Weights of a small transformer language model: RMSNorm before each block, 6109 steps.
Each number is 50 + 15 x the weight over its row's rms, rounded and kept within 0 to 99. Layers, rows and columns count from 0. The size before them is the row's rms in percent of the matrix's.

# down: layer 3 MLP down (transposed), 1024x256, rms 0.00628, rows 667-719, columns 128-191
# up: layer 3 MLP up, 1024x256, rms 0.0125, rows 668-719, columns 128-191
down667 094:69 21 35 75 62 33 42 67 48 35 43 27 92 56 61 89 37 27 46 39 41 50 78 43 22 69 44 54 54 45 56 84 29 50 26 50 63 46 59 16 36 48 97 59 72 46 49 75 48 61 57 46 28 69 52 56 55 34 45 28 69 43 55 49
up668 082:58 67 30 48 54 56 32 57 10 48 50 64 43 46 53 22 71 13 67 48 92 33 48 64 43 47 39 25 38 68 60 49 59 36 53 63 61 32 43 56 45 55 39 55 53 60 49 41 32 66 57 53 40 48 54 48 69 10 46 57 64 28 44 47
down668 098:41 51 75 39 25 85 64 73 33 46 65 67 07 74 38 61 84 61 56 66 43 47 70 51 57 67 53 36 70 57 60 41 61 57 27 43 56 55 63 65 48 40 46 35 64 29 83 49 47 76 44 77 64 06 63 44 58 47 52 77 37 24 64 92
up669 083:76 38 45 74 62 68 44 37 73 36 53 35 55 51 20 60 52 49 49 40 23 78 54 40 64 65 59 51 41 44 56 55 71 59 59 62 32 67 40 36 57 52 45 36 56 47 55 35 84 59 73 25 63 81 56 54 44 66 23 44 30 53 56 59
down669 083:67 49 43 46 56 23 59 38 31 43 43 44 44 75 78 68 35 22 57 30 59 42 41 47 57 44 45 58 48 48 35 66 39 70 47 62 44 48 55 54 30 64 79 61 51 43 22 52 80 41 57 48 73 58 54 39 54 42 54 36 38 41 53 39
up670 084:50 47 74 39 82 44 65 31 24 55 57 65 84 59 55 58 34 44 55 34 34 72 52 12 50 71 60 38 41 33 62 51 23 57 52 62 30 41 57 39 40 71 35 43 45 16 50 59 65 80 40 21 47 24 66 45 34 68 58 58 56 28 43 46
down670 098:48 68 53 54 67 32 52 35 36 40 47 70 60 20 57 43 24 32 61 33 41 24 36 42 37 28 18 54 71 65 39 59 54 35 60 63 49 36 69 20 67 50 54 57 46 32 34 58 56 45 26 10 72 63 61 41 44 45 52 44 35 50 27 48
up671 079:60 77 51 36 58 37 58 85 40 70 45 47 62 36 74 42 73 16 55 47 45 41 61 53 29 54 20 41 56 31 62 48 56 59 61 26 38 29 65 72 54 39 65 38 32 44 20 51 13 32 29 36 40 29 54 68 51 62 58 56 52 44 47 23
down671 093:30 42 59 54 43 71 20 64 63 49 38 39 55 38 55 64 66 78 71 69 58 11 28 60 62 61 26 42 57 58 34 58 65 65 50 49 68 37 50 40 38 46 46 37 51 54 56 52 59 35 40 57 28 54 60 49 33 54 49 50 41 41 65 54
up672 073:48 40 32 65 36 46 41 62 62 52 63 35 56 64 26 37 22 55 50 53 48 40 48 77 44 38 53 63 23 22 39 68 24 16 57 53 54 54 39 52 38 52 55 67 44 38 44 36 51 68 71 63 45 44 19 65 60 00 39 53 52 45 49 63
down672 083:26 45 68 50 27 61 65 50 36 55 68 46 57 42 44 45 57 69 50 49 18 60 84 64 56 61 72 52 25 51 60 31 22 52 49 08 30 65 43 59 41 53 08 46 63 00 46 49 63 39 44 62 48 37 52 44 56 37 60 63 40 67 33 25
up673 076:55 36 47 56 84 39 31 38 64 68 36 63 53 57 50 57 43 28 54 54 58 57 44 34 65 76 68 23 61 50 68 53 67 35 49 66 64 43 17 64 55 74 34 58 62 74 40 40 29 26 57 46 68 46 48 77 48 58 56 71 43 58 58 43
down673 098:22 48 39 34 51 47 59 70 40 55 44 65 35 61 51 46 42 57 48 45 63 52 39 49 70 72 65 42 35 62 75 68 47 60 84 57 88 43 49 69 29 70 86 64 57 54 53 46 65 40 61 20 81 73 57 60 43 52 75 22 46 45 42 67
up674 082:41 55 30 90 45 47 32 47 51 52 33 72 40 72 20 64 59 58 59 43 54 45 50 60 33 69 46 77 16 63 34 61 60 76 51 54 26 36 36 36 45 42 31 49 41 44 53 53 46 57 62 62 52 36 36 56 75 52 71 54 23 60 53 43
down674 102:26 88 64 48 40 47 60 58 37 50 63 36 35 01 36 54 43 71 69 64 39 37 85 68 59 65 41 46 34 61 31 28 39 49 51 46 51 38 56 45 65 42 26 49 78 52 30 58 36 43 49 36 57 53 60 48 36 49 68 86 45 29 56 20
up675 066:70 49 96 40 48 62 61 44 54 63 51 44 46 65 56 59 47 71 48 62 45 63 56 49 76 48 46 43 72 34 35 48 30 64 45 21 48 68 46 33 40 52 59 39 67 64 00 64 49 62 51 37 60 29 49 33 36 68 54 30 55 41 40 63
down675 078:50 58 35 70 66 64 80 24 56 32 36 30 69 37 80 51 26 62 55 64 44 34 22 21 60 41 69 63 60 75 59 48 36 67 60 66 49 33 42 67 50 83 30 78 38 57 47 50 49 38 60 50 51 58 35 49 39 43 59 53 65 46 48 23
up676 079:55 30 78 64 42 49 35 61 70 36 46 59 55 59 49 64 25 48 50 47 67 67 43 52 59 57 58 61 58 46 40 42 52 14 33 41 44 65 72 43 55 46 42 54 36 32 84 74 43 67 51 36 56 51 28 74 86 38 57 46 39 16 34 42
down676 089:16 39 70 42 52 46 17 47 29 72 34 41 64 65 44 48 57 42 47 18 35 62 70 23 34 53 70 65 43 45 65 18 30 45 56 33 42 53 48 58 40 49 39 23 52 27 58 48 51 68 41 55 35 52 61 44 37 42 61 45 47 41 40 28
up677 076:77 45 60 30 49 39 56 52 52 64 44 54 23 54 46 58 31 59 42 43 76 54 61 64 68 59 54 50 36 65 55 70 55 63 34 71 41 50 17 64 51 74 35 73 34 62 26 36 58 73 35 49 60 44 65 69 38 82 54 29 62 69 60 59
down677 086:36 67 38 58 76 49 62 54 49 58 37 71 59 90 27 49 42 61 52 48 51 33 17 44 45 41 53 22 37 51 33 65 62 52 60 60 73 55 52 59 29 50 62 33 45 29 49 65 46 57 33 38 69 38 55 27 65 63 57 63 47 25 43 44
up678 072:65 10 40 45 30 37 42 37 71 46 32 39 46 61 29 68 49 41 66 38 48 65 47 43 59 43 61 52 66 55 45 44 72 52 39 49 32 49 67 22 42 52 72 56 78 39 48 63 46 81 61 21 48 28 46 70 60 53 41 81 00 48 23 52
down678 082:63 58 73 43 88 36 26 55 49 42 59 68 70 33 64 23 60 56 46 55 30 58 34 26 62 42 63 30 33 72 41 25 39 32 69 26 54 59 46 42 79 50 51 56 56 55 46 31 51 44 48 37 54 63 54 55 36 33 54 55 45 48 71 30
up679 079:62 38 63 56 77 25 62 52 54 25 51 61 42 48 72 64 26 39 51 68 33 84 34 42 47 41 62 60 53 45 56 56 66 60 67 79 42 39 32 43 53 55 52 57 45 19 55 18 69 63 56 36 36 83 53 44 66 54 40 58 66 55 71 23
down679 084:49 41 60 18 39 51 59 49 68 75 63 41 56 26 47 41 39 25 53 38 38 57 43 43 44 67 71 68 30 15 55 34 32 44 42 54 50 48 41 57 39 43 57 41 69 38 68 46 56 49 41 41 66 40 57 71 60 44 18 44 61 50 00 46
up680 079:52 57 25 60 22 43 28 70 60 36 28 58 29 45 57 57 43 65 32 47 50 41 58 51 55 52 17 57 43 42 73 31 52 46 66 38 24 70 58 60 47 40 26 54 45 37 45 50 45 39 46 60 66 35 37 70 52 51 30 82 45 42 20 48
down680 091:17 54 58 56 28 36 50 68 20 61 58 33 72 47 49 34 48 66 46 25 72 35 61 56 30 54 62 40 19 46 57 68 36 54 56 33 50 48 51 39 36 36 51 33 53 37 34 61 49 62 39 77 45 45 54 56 26 49 51 51 33 58 74 36
up681 077:37 50 36 48 52 48 40 60 45 58 34 59 59 58 52 43 63 21 49 47 24 59 60 75 33 55 55 56 48 55 35 52 60 79 39 31 67 45 34 58 58 56 48 53 32 56 39 32 50 41 42 52 40 30 47 38 52 54 35 72 84 81 56 52
down681 087:55 90 59 49 39 81 32 44 71 47 46 54 23 10 49 29 41 64 74 49 49 47 48 51 34 19 44 35 40 42 42 53 44 47 31 55 52 47 55 45 64 39 47 59 66 66 33 69 59 55 42 37 66 68 47 36 41 42 46 80 57 26 59 39
up682 075:51 38 88 49 59 46 67 57 22 31 38 56 26 73 33 35 57 42 50 60 29 62 49 61 37 26 20 48 49 59 54 48 63 60 65 38 26 60 47 87 67 66 70 46 43 69 42 48 67 47 16 48 59 54 66 66 38 46 38 62 59 84 39 34
down682 087:28 61 53 50 29 73 68 44 40 30 34 39 36 75 61 70 38 40 43 68 32 38 48 36 65 18 62 34 50 68 56 71 55 79 70 36 29 41 46 62 52 52 49 88 26 52 28 64 48 43 33 58 45 50 51 38 38 42 40 26 37 57 66 38
up683 083:48 50 54 55 35 57 63 48 73 59 64 32 60 61 58 74 47 51 67 47 51 61 47 45 65 51 67 42 57 62 50 60 36 35 33 27 30 65 39 21 45 33 39 42 47 41 53 54 62 41 76 59 45 20 41 57 34 28 47 68 07 44 37 44
down683 092:37 63 79 47 55 45 61 57 29 56 46 69 37 19 80 39 52 52 52 47 45 58 66 61 61 72 74 45 45 77 43 54 71 53 22 56 39 82 57 53 61 69 09 63 53 54 49 27 59 74 35 53 50 50 45 66 54 47 39 54 52 56 34 33
up684 083:16 59 41 64 34 23 46 28 46 39 44 45 49 60 63 43 47 69 78 49 73 43 45 62 26 54 63 37 59 71 69 55 33 39 66 53 41 44 25 42 58 37 20 52 56 61 68 39 56 59 61 66 39 28 43 46 34 13 53 79 43 55 47 36
down684 096:29 45 63 36 44 38 80 67 44 63 66 55 37 27 37 69 55 61 50 97 55 58 87 61 68 63 78 54 28 63 43 67 48 53 56 22 34 51 45 28 55 17 31 40 83 33 61 41 37 73 33 40 39 43 52 52 51 54 54 54 50 51 52 33
up685 080:52 41 33 54 80 47 45 68 57 62 20 42 61 65 60 51 62 35 45 53 34 75 57 27 24 39 39 60 29 75 55 52 70 76 59 24 52 49 54 76 54 60 36 43 47 60 53 67 76 31 45 44 39 44 56 65 20 49 31 85 53 83 65 33
down685 087:62 79 34 52 59 29 65 28 43 45 50 47 36 45 49 38 56 60 76 15 54 42 51 58 42 55 54 33 52 52 43 40 50 58 53 67 52 46 51 46 36 46 60 89 53 47 51 64 42 45 42 27 27 64 71 43 40 52 45 67 44 36 53 81
up686 085:22 38 31 33 29 71 59 59 55 40 54 62 39 67 72 72 66 67 42 52 39 47 54 35 22 37 44 39 65 45 47 49 39 37 57 27 58 56 59 35 45 31 47 58 38 51 58 53 54 76 48 49 35 56 38 43 39 61 48 37 65 80 82 30
down686 094:72 25 43 28 53 45 49 14 70 40 51 43 67 53 44 50 47 42 43 47 61 40 80 50 42 52 47 75 45 48 16 41 69 39 48 41 41 54 83 54 49 28 56 33 40 55 54 54 47 57 49 59 44 74 55 48 83 78 45 40 52 41 33 46
up687 078:19 36 82 66 62 58 50 55 29 49 09 48 47 44 55 41 54 38 58 66 39 24 39 72 41 38 62 46 46 62 47 69 44 45 46 60 28 53 50 43 43 18 22 66 48 53 70 50 40 83 54 48 34 25 58 70 61 09 38 66 62 49 83 38
down687 085:66 40 43 47 58 45 50 53 50 50 64 44 38 28 57 64 49 48 66 70 46 36 64 65 42 52 53 68 64 52 42 37 65 31 62 34 30 48 64 39 57 44 33 46 87 41 76 29 40 56 32 54 62 29 67 44 68 62 31 58 65 52 20 59
up688 086:31 39 53 36 31 38 59 60 25 47 21 48 61 32 58 72 59 51 18 63 77 34 51 88 38 57 52 36 87 65 44 61 58 59 67 60 47 30 59 41 49 36 29 39 55 63 62 47 57 31 56 19 54 28 41 50 58 44 42 39 27 58 48 31
down688 097:52 62 50 56 45 36 58 62 29 53 63 89 55 40 38 61 36 61 55 92 33 40 57 65 55 42 51 53 32 63 15 39 51 70 44 62 75 74 55 35 94 43 38 41 62 52 43 46 34 74 33 24 14 61 49 46 45 44 77 69 61 57 64 33
up689 080:53 64 37 33 61 48 42 42 41 19 54 52 42 42 56 37 40 61 60 43 53 40 73 71 77 57 52 54 60 34 64 55 36 48 52 59 56 64 47 65 55 43 43 42 54 39 63 44 45 31 72 30 42 79 66 52 49 59 50 82 34 46 43 32
down689 088:25 44 55 48 42 34 62 61 41 69 68 48 47 71 47 71 46 19 37 36 41 24 24 36 70 48 49 55 38 33 36 74 46 69 66 83 79 68 56 33 40 58 67 74 52 53 43 42 65 37 34 51 44 66 44 47 23 36 66 11 35 30 52 58
up690 083:73 62 68 53 55 32 61 97 70 47 35 61 50 25 55 61 31 45 44 50 50 46 52 57 72 59 55 68 34 45 61 69 71 32 47 56 25 13 26 82 48 43 45 52 41 50 71 31 34 50 59 39 36 75 63 47 45 40 60 49 69 53 43 55
down690 094:74 48 58 66 78 27 13 37 49 56 50 31 61 66 40 77 66 44 74 21 33 30 34 39 27 49 62 46 61 18 56 43 60 30 50 52 71 64 46 47 05 59 62 45 66 26 65 64 50 62 59 36 54 43 51 44 55 49 52 63 46 55 27 21
up691 084:49 50 28 56 65 66 57 31 77 69 41 25 45 79 44 53 46 42 75 51 53 53 57 23 40 73 68 38 57 60 58 48 57 55 58 34 42 55 45 58 62 27 21 25 57 59 67 46 57 42 50 43 49 13 45 83 51 41 49 53 37 58 29 31
down691 094:41 51 55 41 64 27 69 58 63 60 49 53 12 47 61 59 72 54 66 72 36 61 78 56 72 62 59 78 39 78 51 32 38 64 40 42 55 69 66 27 49 68 66 73 58 50 70 37 36 72 39 40 33 39 48 56 52 54 72 46 54 40 66 38
up692 085:64 34 46 61 54 44 41 32 29 56 43 36 55 45 16 34 52 47 66 55 71 02 50 64 72 39 42 60 51 85 25 68 43 24 60 46 60 46 50 61 48 64 48 59 55 65 34 31 51 83 50 75 61 34 76 42 42 24 55 44 61 65 72 54
down692 098:53 46 21 66 50 56 58 62 51 37 56 57 44 49 49 66 38 58 51 67 24 52 60 44 69 56 35 45 57 44 60 24 63 52 58 30 31 37 27 63 47 45 06 48 72 44 43 49 43 43 78 47 75 33 46 47 99 78 51 64 43 67 30 69
up693 078:34 70 37 49 41 28 38 38 51 50 52 29 56 58 44 34 42 70 42 34 37 49 49 56 17 48 52 56 28 50 45 57 42 33 85 09 61 36 50 70 60 32 53 48 25 27 50 61 42 51 46 67 59 54 44 34 30 34 58 60 55 51 58 63
down693 087:17 28 56 51 40 75 43 81 62 41 61 31 51 33 41 52 26 48 20 55 19 40 81 75 54 42 57 38 49 53 45 84 43 60 49 40 34 58 48 44 68 17 30 31 42 30 46 67 55 36 25 43 28 56 66 71 56 49 48 44 39 74 48 52
up694 077:40 52 35 59 51 36 41 55 37 19 47 54 49 24 60 70 32 36 39 48 76 42 44 65 56 43 44 50 44 38 36 47 60 57 44 52 49 57 57 64 51 39 33 60 55 31 92 30 61 42 36 81 52 62 75 59 48 14 46 62 54 42 33 55
down694 089:54 47 54 57 39 51 56 72 21 55 64 51 67 63 48 36 33 33 64 50 39 51 63 57 32 71 59 65 44 12 56 12 49 29 35 42 41 79 58 55 35 36 40 45 55 48 64 59 39 77 58 54 40 17 40 38 79 46 40 50 66 47 46 25
up695 082:71 37 46 78 24 58 34 41 46 14 58 47 28 50 40 61 44 35 76 42 51 66 60 58 53 50 33 71 33 36 44 55 71 63 52 54 31 59 52 53 55 46 56 58 55 54 53 50 40 69 49 52 57 72 49 73 71 45 40 74 56 21 45 32
down695 092:25 57 37 33 43 50 45 69 52 33 34 41 43 66 28 71 55 13 34 37 60 84 55 65 46 42 67 48 31 56 38 39 33 47 78 33 47 31 64 84 38 53 45 34 42 33 36 66 64 45 68 50 57 56 95 27 50 23 60 41 65 35 47 34
up696 078:64 79 70 50 68 56 38 45 24 57 40 30 53 24 49 41 37 40 57 41 54 45 60 29 80 50 52 26 29 44 55 38 15 31 48 39 48 52 28 63 44 46 33 45 78 03 45 35 49 61 32 43 35 58 44 27 52 45 51 45 43 34 14 46
down696 095:51 29 53 68 43 27 59 56 28 53 33 40 48 39 54 49 63 51 43 53 53 26 82 43 29 84 31 67 58 43 64 81 27 39 52 39 70 73 29 42 35 46 57 66 60 22 56 56 48 58 36 52 41 33 50 71 45 34 36 51 25 34 37 62
up697 083:65 50 51 52 64 33 63 46 48 50 54 61 88 31 71 44 48 44 30 37 23 83 46 52 47 58 49 40 60 31 45 29 40 42 59 51 65 83 52 79 57 72 52 54 64 62 45 37 49 67 20 33 42 88 33 37 34 48 55 39 97 54 73 64
down697 090:54 42 37 34 35 31 43 44 44 60 48 40 68 51 56 49 45 29 49 32 70 56 28 61 26 45 56 56 53 24 74 78 26 50 72 53 41 44 48 24 28 56 61 38 24 36 39 79 58 44 30 62 36 51 51 44 37 29 57 32 42 35 49 60
up698 078:32 44 56 80 40 68 48 32 62 23 52 55 53 35 25 55 53 40 51 50 51 48 64 31 86 37 95 39 35 67 19 67 83 23 55 56 64 68 58 52 59 39 27 47 51 45 69 49 42 39 83 56 59 56 39 49 65 57 54 32 13 36 51 55
down698 091:65 40 45 25 61 61 49 70 34 24 65 32 52 66 76 57 37 18 34 64 45 56 60 52 64 62 48 57 64 59 59 41 26 56 66 41 49 73 62 48 41 41 27 70 48 65 49 14 28 55 67 74 46 52 73 58 62 34 50 75 50 70 50 65
up699 078:54 65 46 54 59 60 36 42 54 54 71 25 55 58 50 55 42 46 52 50 55 29 62 49 70 63 43 60 49 68 50 58 35 48 41 43 64 41 37 44 53 45 42 50 68 23 42 75 50 30 67 49 59 61 54 56 45 64 73 42 31 59 32 24
down699 088:17 37 67 46 44 43 67 50 53 72 63 56 50 34 42 74 52 84 45 28 41 47 72 57 61 62 27 63 46 47 22 52 51 62 59 55 34 30 51 65 79 44 38 48 45 69 44 54 47 41 69 22 53 81 23 74 71 61 66 52 28 58 32 75
up700 079:43 39 67 56 35 71 66 51 52 48 52 55 33 59 41 41 71 61 47 33 10 67 34 62 76 53 80 48 58 70 15 44 86 54 42 41 34 81 42 39 54 47 69 30 10 42 47 41 36 78 27 37 61 50 47 69 34 44 44 51 38 60 51 47
down700 093:83 48 50 63 64 47 40 44 63 40 54 27 57 52 76 61 37 35 58 59 45 63 43 19 71 19 72 30 71 70 39 48 46 50 72 29 91 47 77 46 44 59 57 87 29 58 67 46 69 50 51 43 67 53 53 62 40 56 22 51 85 35 62 45
up701 079:30 44 46 08 53 46 63 51 80 42 67 56 57 47 55 53 67 79 27 36 36 60 70 41 84 62 85 29 65 54 43 58 53 14 59 39 33 56 60 75 48 27 62 33 42 33 40 55 52 33 58 44 60 59 53 53 52 28 47 74 22 70 47 56
down701 110:69 47 42 36 68 25 39 44 41 41 25 53 27 75 65 59 76 38 37 27 55 56 32 53 34 50 75 36 44 44 50 81 41 49 32 61 77 76 55 28 49 90 57 69 28 30 60 47 75 69 66 62 36 40 63 62 55 33 63 17 52 56 53 64
up702 081:53 65 53 57 48 59 36 54 38 52 48 52 60 48 65 83 81 80 63 72 51 53 52 40 32 63 54 52 69 68 37 65 59 57 56 72 57 38 90 35 65 71 38 43 65 40 37 48 69 37 40 53 32 50 46 54 60 85 56 38 54 27 65 64
down702 089:20 57 32 49 41 74 57 48 54 40 57 57 36 36 40 29 38 38 76 64 68 61 46 75 56 68 56 68 36 75 32 67 72 75 36 66 62 32 59 18 55 32 73 33 43 51 35 44 30 43 51 42 45 65 73 25 32 52 64 39 50 32 51 53
up703 082:63 55 69 66 54 46 37 50 41 36 66 58 70 60 41 50 19 56 53 46 38 55 48 59 76 48 72 49 23 40 43 56 22 43 29 54 33 69 39 25 45 58 51 55 55 20 83 25 31 67 67 52 34 51 48 52 45 13 30 56 43 38 19 49
down703 096:28 37 82 42 42 62 54 49 16 73 43 37 66 44 43 43 63 50 47 29 45 58 61 57 59 69 46 48 44 51 53 57 33 53 44 28 20 68 61 49 50 47 45 53 67 15 54 53 38 84 31 70 48 40 52 60 34 40 36 58 27 31 44 35
up704 080:60 92 55 38 40 76 30 56 20 36 55 49 68 50 42 85 57 41 48 61 61 50 46 52 28 49 31 37 50 59 32 47 60 55 15 57 62 42 60 44 50 70 56 62 49 66 42 55 72 76 44 69 40 44 62 48 65 44 61 50 54 43 46 83
down704 089:44 54 41 90 62 42 72 57 30 50 56 52 75 46 41 57 39 30 55 58 51 38 58 50 50 46 30 80 34 59 42 44 55 44 48 47 60 42 55 51 52 34 70 36 61 46 47 39 60 65 61 23 39 55 50 34 66 69 55 52 65 15 59 50
up705 075:57 55 71 56 61 50 43 67 56 47 61 51 69 41 78 64 74 41 87 39 63 58 59 38 65 62 53 28 63 63 61 53 50 53 44 66 56 46 57 39 36 72 31 59 84 31 37 38 51 73 66 58 27 41 68 53 74 56 55 69 52 32 37 25
down705 082:30 69 59 20 51 35 57 61 56 41 29 58 47 54 53 59 75 47 65 44 59 49 41 63 59 84 54 40 66 50 36 70 46 55 40 64 44 38 51 55 43 52 39 63 66 72 68 52 50 59 50 87 68 36 68 53 37 39 64 68 34 40 48 50
up706 088:35 36 72 91 35 32 52 59 23 49 29 52 50 44 32 51 45 40 32 74 17 65 32 67 38 49 54 75 33 46 51 47 47 78 16 50 52 69 51 49 48 74 55 62 41 44 58 35 55 62 37 47 39 76 41 60 62 45 43 34 57 57 83 17
down706 100:64 44 43 63 49 38 63 51 57 59 45 57 86 17 29 59 37 50 53 26 47 61 75 56 40 65 44 59 36 32 16 52 36 49 58 36 55 28 39 36 77 31 47 66 48 63 47 62 43 55 34 44 38 71 57 52 39 77 50 58 67 56 35 28
up707 081:53 52 67 71 35 51 40 73 43 49 26 39 40 62 35 60 64 38 56 49 52 36 35 64 30 50 34 63 79 88 38 62 62 89 37 60 43 65 57 15 45 56 26 54 34 47 58 47 56 40 66 46 45 35 34 55 80 61 55 64 54 29 61 43
down707 096:45 71 70 51 46 62 34 64 45 58 81 46 52 10 33 65 50 49 76 64 47 47 81 63 45 57 45 42 35 68 32 47 57 64 47 59 52 56 45 50 86 27 27 43 70 69 31 40 49 43 37 26 50 76 64 48 29 65 43 83 49 44 38 43
up708 075:76 72 41 42 60 59 46 24 39 37 58 56 54 59 53 51 65 45 64 39 44 69 60 64 71 54 61 42 70 56 31 52 43 73 31 44 61 42 37 40 48 55 41 55 76 65 42 40 44 46 73 32 46 55 42 41 43 76 47 51 24 44 18 43
down708 085:62 62 61 68 45 49 84 63 46 61 39 62 42 57 55 59 40 24 30 60 59 51 39 52 68 52 67 50 63 67 36 64 55 60 53 45 38 42 56 26 44 56 50 57 60 47 78 24 66 33 50 54 47 66 33 46 62 60 55 44 60 55 32 34
up709 078:48 71 60 51 58 25 53 42 59 56 31 34 48 78 62 48 34 35 57 47 61 47 43 39 76 44 59 49 48 51 55 20 65 57 34 59 43 57 45 53 55 46 52 56 41 56 60 37 38 44 60 34 54 49 41 67 73 36 52 46 77 51 50 33
down709 082:67 35 42 42 67 39 57 59 49 48 55 44 85 44 44 52 44 62 50 44 44 48 29 19 52 40 24 36 43 18 74 46 55 52 65 36 74 26 47 41 37 50 53 65 47 21 47 36 58 55 38 52 56 33 63 31 40 55 49 72 81 48 38 38
up710 080:76 67 52 73 71 53 66 64 36 62 44 64 48 70 28 13 49 19 80 46 39 42 45 34 55 47 53 61 48 71 52 51 56 59 64 33 18 07 67 62 59 47 15 53 35 76 45 45 38 66 41 46 35 56 33 51 80 36 73 41 61 38 36 50
down710 087:75 58 72 55 27 30 08 43 42 53 33 49 32 30 44 57 60 42 59 48 47 67 72 48 42 39 11 53 58 38 58 29 42 31 73 53 58 43 53 31 45 48 80 42 59 43 60 40 41 55 29 40 47 36 55 51 41 57 37 80 62 65 46 67
up711 079:66 56 52 61 65 51 46 52 85 39 22 77 55 64 74 82 83 47 46 49 73 37 64 66 77 48 71 43 54 47 23 68 43 57 50 49 53 52 62 45 42 52 54 57 71 46 43 53 47 33 74 83 55 66 33 51 47 49 53 50 23 49 55 48
down711 094:46 45 77 49 37 47 50 72 49 74 54 36 54 43 50 39 54 64 65 39 47 43 35 52 68 73 62 56 38 67 30 50 76 63 57 41 49 66 48 61 40 44 17 52 54 67 66 25 55 59 67 34 54 78 28 56 59 69 67 49 56 41 42 51
up712 080:39 38 61 61 81 22 65 60 74 67 45 74 43 52 73 51 43 67 35 52 44 58 30 29 68 37 46 54 36 41 45 66 46 28 54 46 36 34 42 57 42 50 59 55 32 49 52 48 56 46 41 52 48 53 78 48 38 00 67 55 75 62 47 67
down712 088:67 36 45 26 41 59 38 32 64 47 68 42 26 53 63 65 36 51 60 36 44 51 57 50 54 50 76 63 68 44 50 30 70 39 34 24 00 39 54 61 37 60 18 23 47 24 86 62 56 57 53 47 71 19 31 71 95 60 30 59 52 56 13 51
up713 081:52 72 59 58 32 75 49 35 28 43 55 57 59 45 20 68 50 39 61 44 66 27 49 63 40 58 60 33 60 64 16 59 85 44 29 78 51 33 51 24 43 68 49 47 49 76 51 49 76 38 46 50 44 43 49 38 52 55 55 23 40 32 48 56
down713 084:45 70 45 72 27 47 57 58 42 35 61 72 30 59 51 69 36 47 59 64 56 76 47 46 37 39 30 50 54 55 34 27 46 44 45 50 17 54 38 42 71 49 65 54 54 64 44 40 17 34 80 26 53 55 20 28 73 45 78 63 71 71 70 39
up714 077:50 73 34 54 42 50 66 37 53 41 71 40 49 67 45 50 29 54 36 53 50 61 46 56 50 71 55 43 32 31 36 44 50 55 63 52 71 50 31 71 59 86 36 36 74 71 47 61 50 17 61 43 61 75 39 35 46 50 35 45 56 64 73 73
down714 087:58 42 39 49 36 44 67 31 33 43 26 49 18 66 45 53 58 48 34 41 51 79 73 57 44 41 61 69 50 62 63 57 56 63 49 44 54 50 40 52 42 54 93 92 48 41 33 62 51 65 50 62 22 53 17 45 35 51 72 36 51 46 75 50
up715 074:60 41 63 64 16 40 48 66 14 45 49 38 46 57 28 30 51 38 77 52 06 79 47 57 55 27 72 37 52 67 73 65 67 36 54 46 37 67 64 33 54 49 58 30 31 44 42 57 43 45 33 40 31 40 34 49 49 65 36 48 02 47 39 35
down715 085:18 54 59 26 22 47 29 61 57 59 57 30 52 37 46 72 48 56 59 68 51 56 57 38 66 41 34 24 61 84 26 50 36 73 45 38 46 44 58 47 59 42 31 68 40 60 55 44 23 31 60 46 31 49 46 31 31 33 49 66 36 67 52 45
up716 084:52 61 69 57 35 74 62 61 49 59 61 48 52 83 37 53 48 78 46 46 16 56 51 43 34 69 55 69 42 46 48 54 52 78 31 55 41 65 69 30 61 45 65 35 38 02 58 41 41 51 38 54 33 42 57 55 56 54 51 55 26 36 14 46
down716 104:46 57 66 80 51 48 21 30 45 70 60 45 80 19 44 23 38 74 64 35 62 66 78 42 41 48 38 66 47 65 16 53 25 56 39 56 40 40 61 27 76 38 44 43 59 54 50 42 51 28 44 23 43 62 44 56 09 57 54 56 44 52 70 06
up717 073:22 60 56 50 59 58 59 71 24 43 78 57 40 45 35 23 92 47 61 51 63 38 60 58 60 46 57 35 69 51 21 38 40 50 48 23 39 35 32 63 57 22 56 44 18 60 48 48 38 55 59 53 32 81 47 37 52 05 74 34 59 38 44 12
down717 086:80 49 56 64 70 68 34 57 32 35 40 40 50 41 55 83 45 37 46 69 34 60 74 58 32 31 70 47 74 61 47 58 43 56 42 51 48 56 46 50 59 31 48 61 46 53 54 58 26 61 46 62 35 53 53 70 64 71 51 71 62 77 49 24
up718 079:30 37 42 52 84 36 59 36 51 82 42 55 58 43 07 30 26 50 59 54 65 47 42 38 58 48 53 59 51 43 52 45 43 35 63 50 26 44 26 75 45 36 56 38 10 41 35 30 54 38 76 70 84 37 60 41 53 45 41 61 58 44 64 48
down718 089:75 47 44 63 57 67 47 58 57 40 58 74 48 53 71 48 41 58 39 77 00 62 57 32 56 46 44 53 53 68 66 42 63 55 55 81 76 60 48 59 53 59 25 74 54 44 22 59 37 69 57 41 52 50 59 74 63 45 40 77 38 71 53 54
up719 081:60 61 54 47 56 39 47 46 43 67 53 30 67 48 45 46 42 69 63 67 23 57 50 64 51 62 50 44 62 30 63 60 16 57 31 24 68 68 54 46 47 47 69 35 47 19 64 56 48 40 49 81 53 56 72 44 37 46 46 45 49 53 44 65
down719 096:43 42 40 55 64 66 37 47 57 73 49 39 93 52 46 61 35 64 70 55 24 40 29 43 55 47 51 60 69 53 31 45 59 75 28 52 40 75 51 55 69 27 29 53 59 35 50 60 37 77 51 26 38 59 29 35 39 60 56 51 52 34 60 39